config.yaml
n_layer: 20
d_model: 128
n_head: 2
n_kv_head: 2
head_dim: 64
d_mlp: 192
vocab_size: 2048
activation: "geglu"
norm: "rmsnorm"
norm_place: "pre"
norm_eps: 1e-06
positions: "learned+rope"
rope_base: 5700.0
rope_fraction: 1.0
qk_norm: false
attn_scale: 0.125
bias: "all"
tie_embeddings: true
parallel_block: false
init: "uniform"
init_std_qkv: 0.056
init_std_o: 0.0695
init_std_up: 0.0801
init_std_down: 0.0801
optimizer: "soap_variant"
lr: 0.00655
lr_mult_o: 0.949
lr_head: 0.00745
grad_clip: 1.0
warmup_steps: 200
schedule: "wsd"
decay_fraction: 1.0
decay_shape: "linear"
final_lr_fraction: 0.0
batch_tokens: 32768
seq_len: 384
doc_mask: true
train_tokens: 144100000
steps: 4398
dataset: "wikipedia_en"
Each number is 500 + 25 x the weight over its row's rms, rounded and kept within 0 to 999. Layers, rows and columns count from 0. Numbers have three digits each. The size before them is the row's rms in percent of the matrix's.

# q: layer 4 attention query, 128x128, rms 0.0558, rows 70-94, columns 0-127
# k: layer 4 attention key, 128x128, rms 0.0562, rows 70-93, columns 0-127
q70 103:497486551471528495522512485431538485490473489504514473499519490502501513487517451443525507473487491500562455528503467472491502512527481484460536467557523501536488484524532485539503495514506484469519513521477526516529507472510457554471519518510502476494465487480498495479527507471492507454502501470486488517537492493509490508440497514488507511502502474521465521520477501482495432513497
k70 089:473483501484505438492523469503494534498529528494502456495496476513495480501528507515503508512539476530523510490515528530484451540550522469488495447472481504477483525485506472503472552518529510557485478509528514518490512487512455504471517466491504503512490499446504480490495548536497485510477476460522515532501489484461499475520501459465483533476508511501543507489530457475552453486492
q71 095:445496529488479519516531486502480466518492515480492462486516532547526493518515525537488511505497489498502557487516513502505502511475486531505531534512495481529504505503517482519504512501449533508469468500519458540538484466565484459494430513499489565465487513482474531499484460530501489505503492450535503513541499506538485497468497501497505523457514520504512506533509471483465547513501
k71 095:517492492482553550465493531476556522479509521468564472520509495477490485468486472475496485524519494494471505484471506483471518503441585522492447486514516466497526499507457475493525449504493522478457489474502504485483462519489466517519484502537513524519461489488544500473476499500447524495492490519500477495502549521493544511487482479486473495524489494484500501503499476480491499487508
q72 102:496566479519512494497477514477508486457470493539489512511469483489449479499512484485563511503462449497475468505477486519465498476525500516530504500490471512538460460516471507518491487499510544522541480496491527495498525502522526512491472524523488504538462519475490518510515467511526454511501532446530473495484465522472477485519482474502478446489451490507480469432521500499503515503506
k72 107:485499478548533472512515527512577455524510499528480546521512501523477505484483512536537521485472507494508499521504488494500528523482517485498494520498512509485524499469512492474466472496430493528501523463499498490493448525518475473484533531534487487511503480466491506495491488449511568486483460550508470486484449489438486478483511507524498475504494500561508510510479486478477513500514
q73 090:495495510488537506497495506491526489513505485507480459513523499494502455512494483475511493496530514469525490470536476488492519530551506511454489511505492521472467507445492546445547483473496541494471483469523469489456490512518511521496522457496509491518531490471522496510535513504466513488501531536522539548512514508492495539433528494477516489493523516502440512435539529492489510498539
k73 090:496525511520475491528482486475478473477465530485500533487504477514515506538468474498504567541517509535532486474483472517458504509522450495478463463495483454486512515459480474518490512471477486563505551458483488498514484490502450512520486490478505469515517547456509470490539490480490485502546521534488515499506496527489503498466518517489547528521491516478541485491469493508455528526501
q74 105:494521495462514459455451548546510530475493475495513468474484554464515538509514496491518549514474467484511463513526478562491528522536526512496476481509497466511479487498488502503487502469504491459510470461481475484531492511514512526484550499471542451479520501477487490505483538457483495523461507464541474501497486492484502496498484482520516474459465493485483519497517451495498504533517
k74 101:520468497480491507545519469503562479501473496487501461524512516470509481487512524470543451513498525478515490495547523523513494507503496498510517472485515532524531531498482512483490521521458471498516523446477484492468490465524491481499516535463492489526508522470509511534527473464532520514471473524558425497496497544490510499467447480492522465490488526496467496491458470530494523516511
q75 097:517478516491529557494475505489513515498517566464498470561478509494501532502515502490492494505536506478497442485555495505533469492513488504517492523522475508470467476567470469502518478494514480522525463474493487504498476497506530483469441473478475499524483523499478521506524547556511503493471510502548518498506496561487516480461465524503507519495475485486523502534475502503535513491530
k75 092:494540485489474529497520514469531489460513512483493515483451522514505511559473518490494479483527479510486464507472525506510466497532501489531480481502487512438494489483478469478522538528500515508522536506504475539455449492480488489487521480501447430510520477524510510487538526466508480488493529491495532518512432477495508447470493531495525514509514481502519470531450480521498518479506
q76 087:475485477508484509514500491496516534463497510494493469461498527479481461475515474506516437445475493508529486508487515516485528487484510512559523506474513504521501521521514459501529465529487491474531482474501525475526504523516535529496445520529482489457513493482545503514481546508490552523484522517470484459460488476479455453523496451508497540490534542502497483501495458483490487487461
k76 092:512518535484520507503466510502505511498563511448491508471485510503524485527527502518536463475482482514507491500509507482487483574520501451514534469477505487505487505555531502531484503517467536479480486522483491486507504525491529533482474509554486483497522498478481498512467524514449468489509516480436525541523478453526503502523506500470516498527509508467481526506471494439532506448519
q77 107:460547493560494447515509519491463514483489514506497507488453505461534485506463480479552549495482462484458505471505520460480479512513502488495455498477467483495444506476485492539565477471496504464508530498488533483520516475507504444549517485490484468503464544522518514489484516493465521504536530498492504489494480505506487502492516486489518472463498508518506528525510482490461530502473
k77 102:487487477485483488529485466525499510436549529525489448506480510519489448516484505417495515489479522488531501496525488498514506498498488504507504524472486516523508514490497536511536474520511503538545517467503476502472488504504499443511494503527475536481481543508472476500498503461524544460519520506490495524505507483493492512522533433543496491537493509460454535484484520488448486487520
q78 098:509478454538480526520518506534512498556462511450478509503538489484468481500455529461460496524508478486490541529472553476510473499452489496475521497511508452492527443500508527505499493490529475496495549487538472518507521477469519478495493490511483460529498540493503531506502522490497507489511519490496498512492550525514540539469502492488446521482497490506494495489455469442479485475500
k78 102:537520472538504491493537529496491513493465515497521516493516493510494514499489500526459514507507503480536508486550538497476496522460473519422502522568547462496537455498460520500485473550556510481491489531508535522531486495494491512512497507535498516522458504546490540509513539503471504488499486467474556492523487476510505508496505478525482478505525473463504460489513516495478501474468
q79 109:507486472551512483494541485527509521491451530528495509533516496495529459478490476520542486450503502507456507458533528546499525506497485513514501531448500457495468476535478482525484520477538477501545451502521481430489516520507489518519498510501543457489493487523503485485500469483518490513505488511509468501493447470486484458524458506461466453503472497502527485491534498500512505511515
k79 109:521516490474508502466500430516572453509517505511472477505536515504551506481457515535539491478483508471532544471480476486466500477483512483495505539474512499490534487516510478472497482485481488495529515468507487535477557525526474522513476527492520500508478480520435505488490464443458477512499468525492498471494487509474465534466504512488485521517473482490488504489477489495500468540510
q80 093:533523464490483551504496483535520526482463513486464475482534488494501518476502473541482512467516497461532512448528494468499516522512469490487529524505509471474516521529549483510468516531512517477495481489448524483495507506539475551473556522507542468547502470463529493494532511490494500498510504481507544508495510531513484489530488469523538528472500539499519527490508467474526496483554
k80 106:470499555493530483505488496498525496485480513515518498490504495491518488475491498466504437511503475497530460498487492475487490511477476479494519504494512471493491498517494463546440532497547539488527504476505500512519510558491525519486445520451512450490477506496547467530525460501525514542466502514493548547528504484495511488502462464478559541528515493512518502509494454473520496474514
q81 106:487504484497456489464497529534458464474517496507501520484533501511501489470457459547498468510485470564496490520510501570492494473459546504466490529518514483483501495490508506491494493481509462551457504552519508530483485522517526462474483476475495511460510540510499516521501476505477540525509498468539478491572488526492475517503520472490498494501538515501485482516486515531505476539511
k81 104:535490524502462510470507515524485498479543476458485528463509460482482476500480509505502475551520440526486507488480502510492482501471488502526495457528497504492463510474470526472463499494507528512416528508508547517513480449499492476523511515475488497529507503523492530527456513500461505510493549496492469501541521498494513503512515476477513494501491540524500469532550459501531446503466
q82 088:489549526467500477483469495536477504486513473500511526472449502495481518500505458522521486492478489418483528520505485460499510482490538510522506530492515561473477550530471510466484471471475493525524499519542525446533521504500490486495469504502531493503481490511496491534530516539486532542494462504509516489524527485497481543479501524510475508546501501529520479479545504505463520461490
k82 094:514493484476502490502450522480476484462428486493499520490482528513535535494531488489535497503507503498510520510493488506477537484508538484494544513495551559520490535534518493506471520500471483542524492537513509501529504480439483509514509512517514512499492489490495498527492484486510484522491517488484483504518570480503503496498553542551457526509506467514453463517519540537493558467501
q83 091:461527461491526481512490524529504502541514458515497481481510511490475530514508481548516501536486510483478514477491495506460539499501502499491505514503534501512525502476491549532521492495511478547511502474508471489496510454504495495484546495524513522515513494457516519507480516525467481461477532506544484539454569500577511478464461478497536472445477517491466492488474527499492495544502
k83 089:525501519568515549479491495514480529499479505472517466516561496508517510473494482485504496554511534513524529549487525476549532491476486544453485459525481475553491531460486481515500479516505476525479487508475499472499475507527535514519530530527511473495497509469535516513507470457475487490475511529495523489522513482520530451512473481486514492475487486538502491448505493489514501545525
q84 101:503466549488472479517559516463499440500502485490470514482516500534521470493495532536563478509483513514512505508487518504554476532472506469494514484535489481509551477519466519481508486496489529484519467481507508466485442529507489506501515519475486524515493480501505483481505492493515520485528458489531475463479519466532524466485531515542504470513523477502497452516480455556487533497525
k84 104:490491503492501513490520527460506485496545488487495467454500511563529513429465489495475516509498514507509486487481499498532527486488484477455507467521473443517492506527520527457477521499492495523492461462474518477497534512469489533477500448488493528521486421504495505498501541497503483532546522493488470506525541502536514523561503505517490487531539490513493494526475469503515492479479
q85 100:474526515544468492496489511517501481479459492506518515503540504525522521488445500479477504493517484478494507511546554498475500525521473496539505480494494557482522493458489531473459504461537490526529498490464535537497531468475491520483482493449494506490473501475499544469486491518541521549462518512502499498526501493511469485474527477501553517512476476483497524460455520565487498490509
k85 097:469482523525445484465522503487494519521482535488542492529548500492504538504507570515505545493520462496504501534470478477465526500510478486496493489483512513498548540453485511467504509451538512488469472508473485546531480485481518489540522519490437538540475503503519517470481471524520502496483485526529463470529476476507521468514492492509501487542518488475499505471518516508520527480522
q86 100:490531506494474528528448457518507508529467512520483440548495544501508499503485474532521532496486503507505516482537465503483529554524485511498481471493521465481489452498464448479493493466491493489488508475554487481540527512517513515573533502511499474520460464485507541497519463450468466505470492503511502494474544479479483487496501485477518498506495530486498487513501478533473515479476
k86 097:525463523510507541476498481479488479556492527539512468528489509526484480517477493477528511477532536517480484505530471480451543526487501511514490496481494483501551497498544496500507492489494527506541503506499489470513491543546513514539469460531565470524483513462469510502538493498486474457466454492509516570483537534477495508517484522509499488539479483490488470509509520506503506476538
q87 094:484509540549453476539521510502485501486505504501458501517486516484510514534517437513462474499564496492482490546479475506542515531543468497549494499466518495494511463453458516498504526522487516495471474506499474491544502474510508496461516499474495571466540511503487509498473504496511500498506515468471481475471534475535526544511470504524523525507488524499527513480487480514535483470523
k87 094:527488529534452478542499450487468482466500487481450487491487497509497502464525516548472460501495472514466483510500488494493529484498473522505477528528511541513496502459468482473538507470492474514473452484496538485506487481520497474515493467484476553496564506488511526477547476486531499500507470500503532495517486518509527503494481522493539566495522473500526521467485509504535444467508
q88 092:485538462462487494478487483470508494493495529561498500462492444497462497450480502463462473486497510490467506487539506494487475556490480451469458508492488501511461508504500510497478540515467494457497518464517439476495496519488481522516489521553483518560511511475528501471513491491496525522447489536513497489498490516470523509497489530514489513465516457474501503488501510474506558486517
k88 087:489519454513528505529470557502523528520469517496491542520510449497486490502483498507523524507520488492470522504490493464506492543427456465502482546526514465538483474523479463462521535499513511500540487527518456503513521508521500491505486506492496496519498514477530486467514497485514510481482457476483484484474475506496520508517524540523483510451504520506463468512482530507522561512432
q89 097:521508505513513468505512494469463533510530555487489513489500533482552461495503513490472534491516453460504528490551510455431539508476488491507499530480518475551520515478494518487519506478512520534516517508518481536509472493452505535517488535526481502492550468518536515505496510439425462500502495526495489507520504507532502514510500501553489509504514497452500496518488500485524480484505
k89 099:524523477516506463485465486529458505525505503543472509504518518500482465503489481492473491499520551470521482533511514473509533524500488525523516491509501481517526505461463525536480490494501515540503438520513469510464525501477478534501486507468531556504480524499556492501539479502461485502495538538559527485465472475530491506470500519481477550503499528439491484503487540499526478491483
q90 101:456482474467531488461496480521525487541504514506520514513482495478534540514484535513483475522490513522466523488544477476487525510476542524503539465549516478468514503442502528473470530495471483517477491518480523488483478515469452504515545454501481506459459460485505507476508510479490476515512522526435512475509540497501493530488517532520527536486474512506491487507532515494509554482516
k90 102:461492496480508509501523494480492489509469493475504524504533514461494551493482525497465481511486488518472500525543492501469534505506546522475463510519441506497502493465512513537488465491504511532523490490483491495528504509504528473506528533436556537485471533564553476496557498512508478483496501492466487478479528537498514533522500518521493493518450521460467491524512495492514550523531
q91 098:479478509515532518490528470507481521524525472553512475425507514488502514484528506495508471508461486522508484492536508479526444526484491492499507460489527464532498507512507456550485535514508488502517547523496469514498506512501534501512486485499510514496495447523501464544516509528517494453494498519517470502528512493497476495481520496519547545495508498486506433529508505527494562489433
k91 092:494512510488510484523461468522479501522476481528496499478502503508455516493499506471555510488484499522453515497499471479563464505547470505485469418497507449573480479503505532492516493538463496524484480476507484508464464498518539481509503507503514483504488533534492454526495519541486488475535515502471478510495476485505494489544449498486470538481493489516513486518531488528527509469492
q92 098:502548525506465554490518495491462527529572523525476489528462502531497518475499558486503502545505470533502485469513524468472521501496485494511471509527472485497490473466461492510517464493502529547522492436515522497471471493527529505487485450511490492498534484490486511496519466516524497511508496472545484517527476464494472507548503468481517481483502492519490565521529497515508493475481
k92 092:514531473528441497467500464478500521502499517486503507540505501521507483478489515528515538521531522506495475476496484515487511544491488496528473523467492464538510490464480514567494509501489524497475551469496541512461509511498492487466525449494504462460549514471474528496517468503538487483508541541561499493475466457484477509495489531510502501504471529514521483551482503459487511518478
q93 100:496460479485520472507504473525514446493476497524505498493517471526497478490520509522535499539485512526477509511482506484477461488469477527525503475485487491521513475519496522520504462467487487547539555526463450471473448479516501500482502471516492537507504490551468526529526535462483514473478502461497464522535480536490475526524518493468502507485505483537462488537486480502529516457554
k93 099:498514481501491478507492504571518514496510497525520501458488471504493491518499487534520495539497485500447527487479524466483532484495478489452467505478491492504527476522467518530504478509465504504500482513484498464472498477511503483491514519488525545511456443515518561492522492483483524502507526463493449529515493544463437516496544461482497515500523473545496480549535484514476475537529
q94 098:521524502500494474497481486516504511489493475476494471529500500513522501490487478480523455502518502423483507473514462518452494503512439528506536493486506515489507520470501483539515494540499518526499469500490499502493481526507524543522510535499526490439537492541474506517490512471496494532556545478483481497494494518504533514434484560473515495511499478491474535546511475499534464556513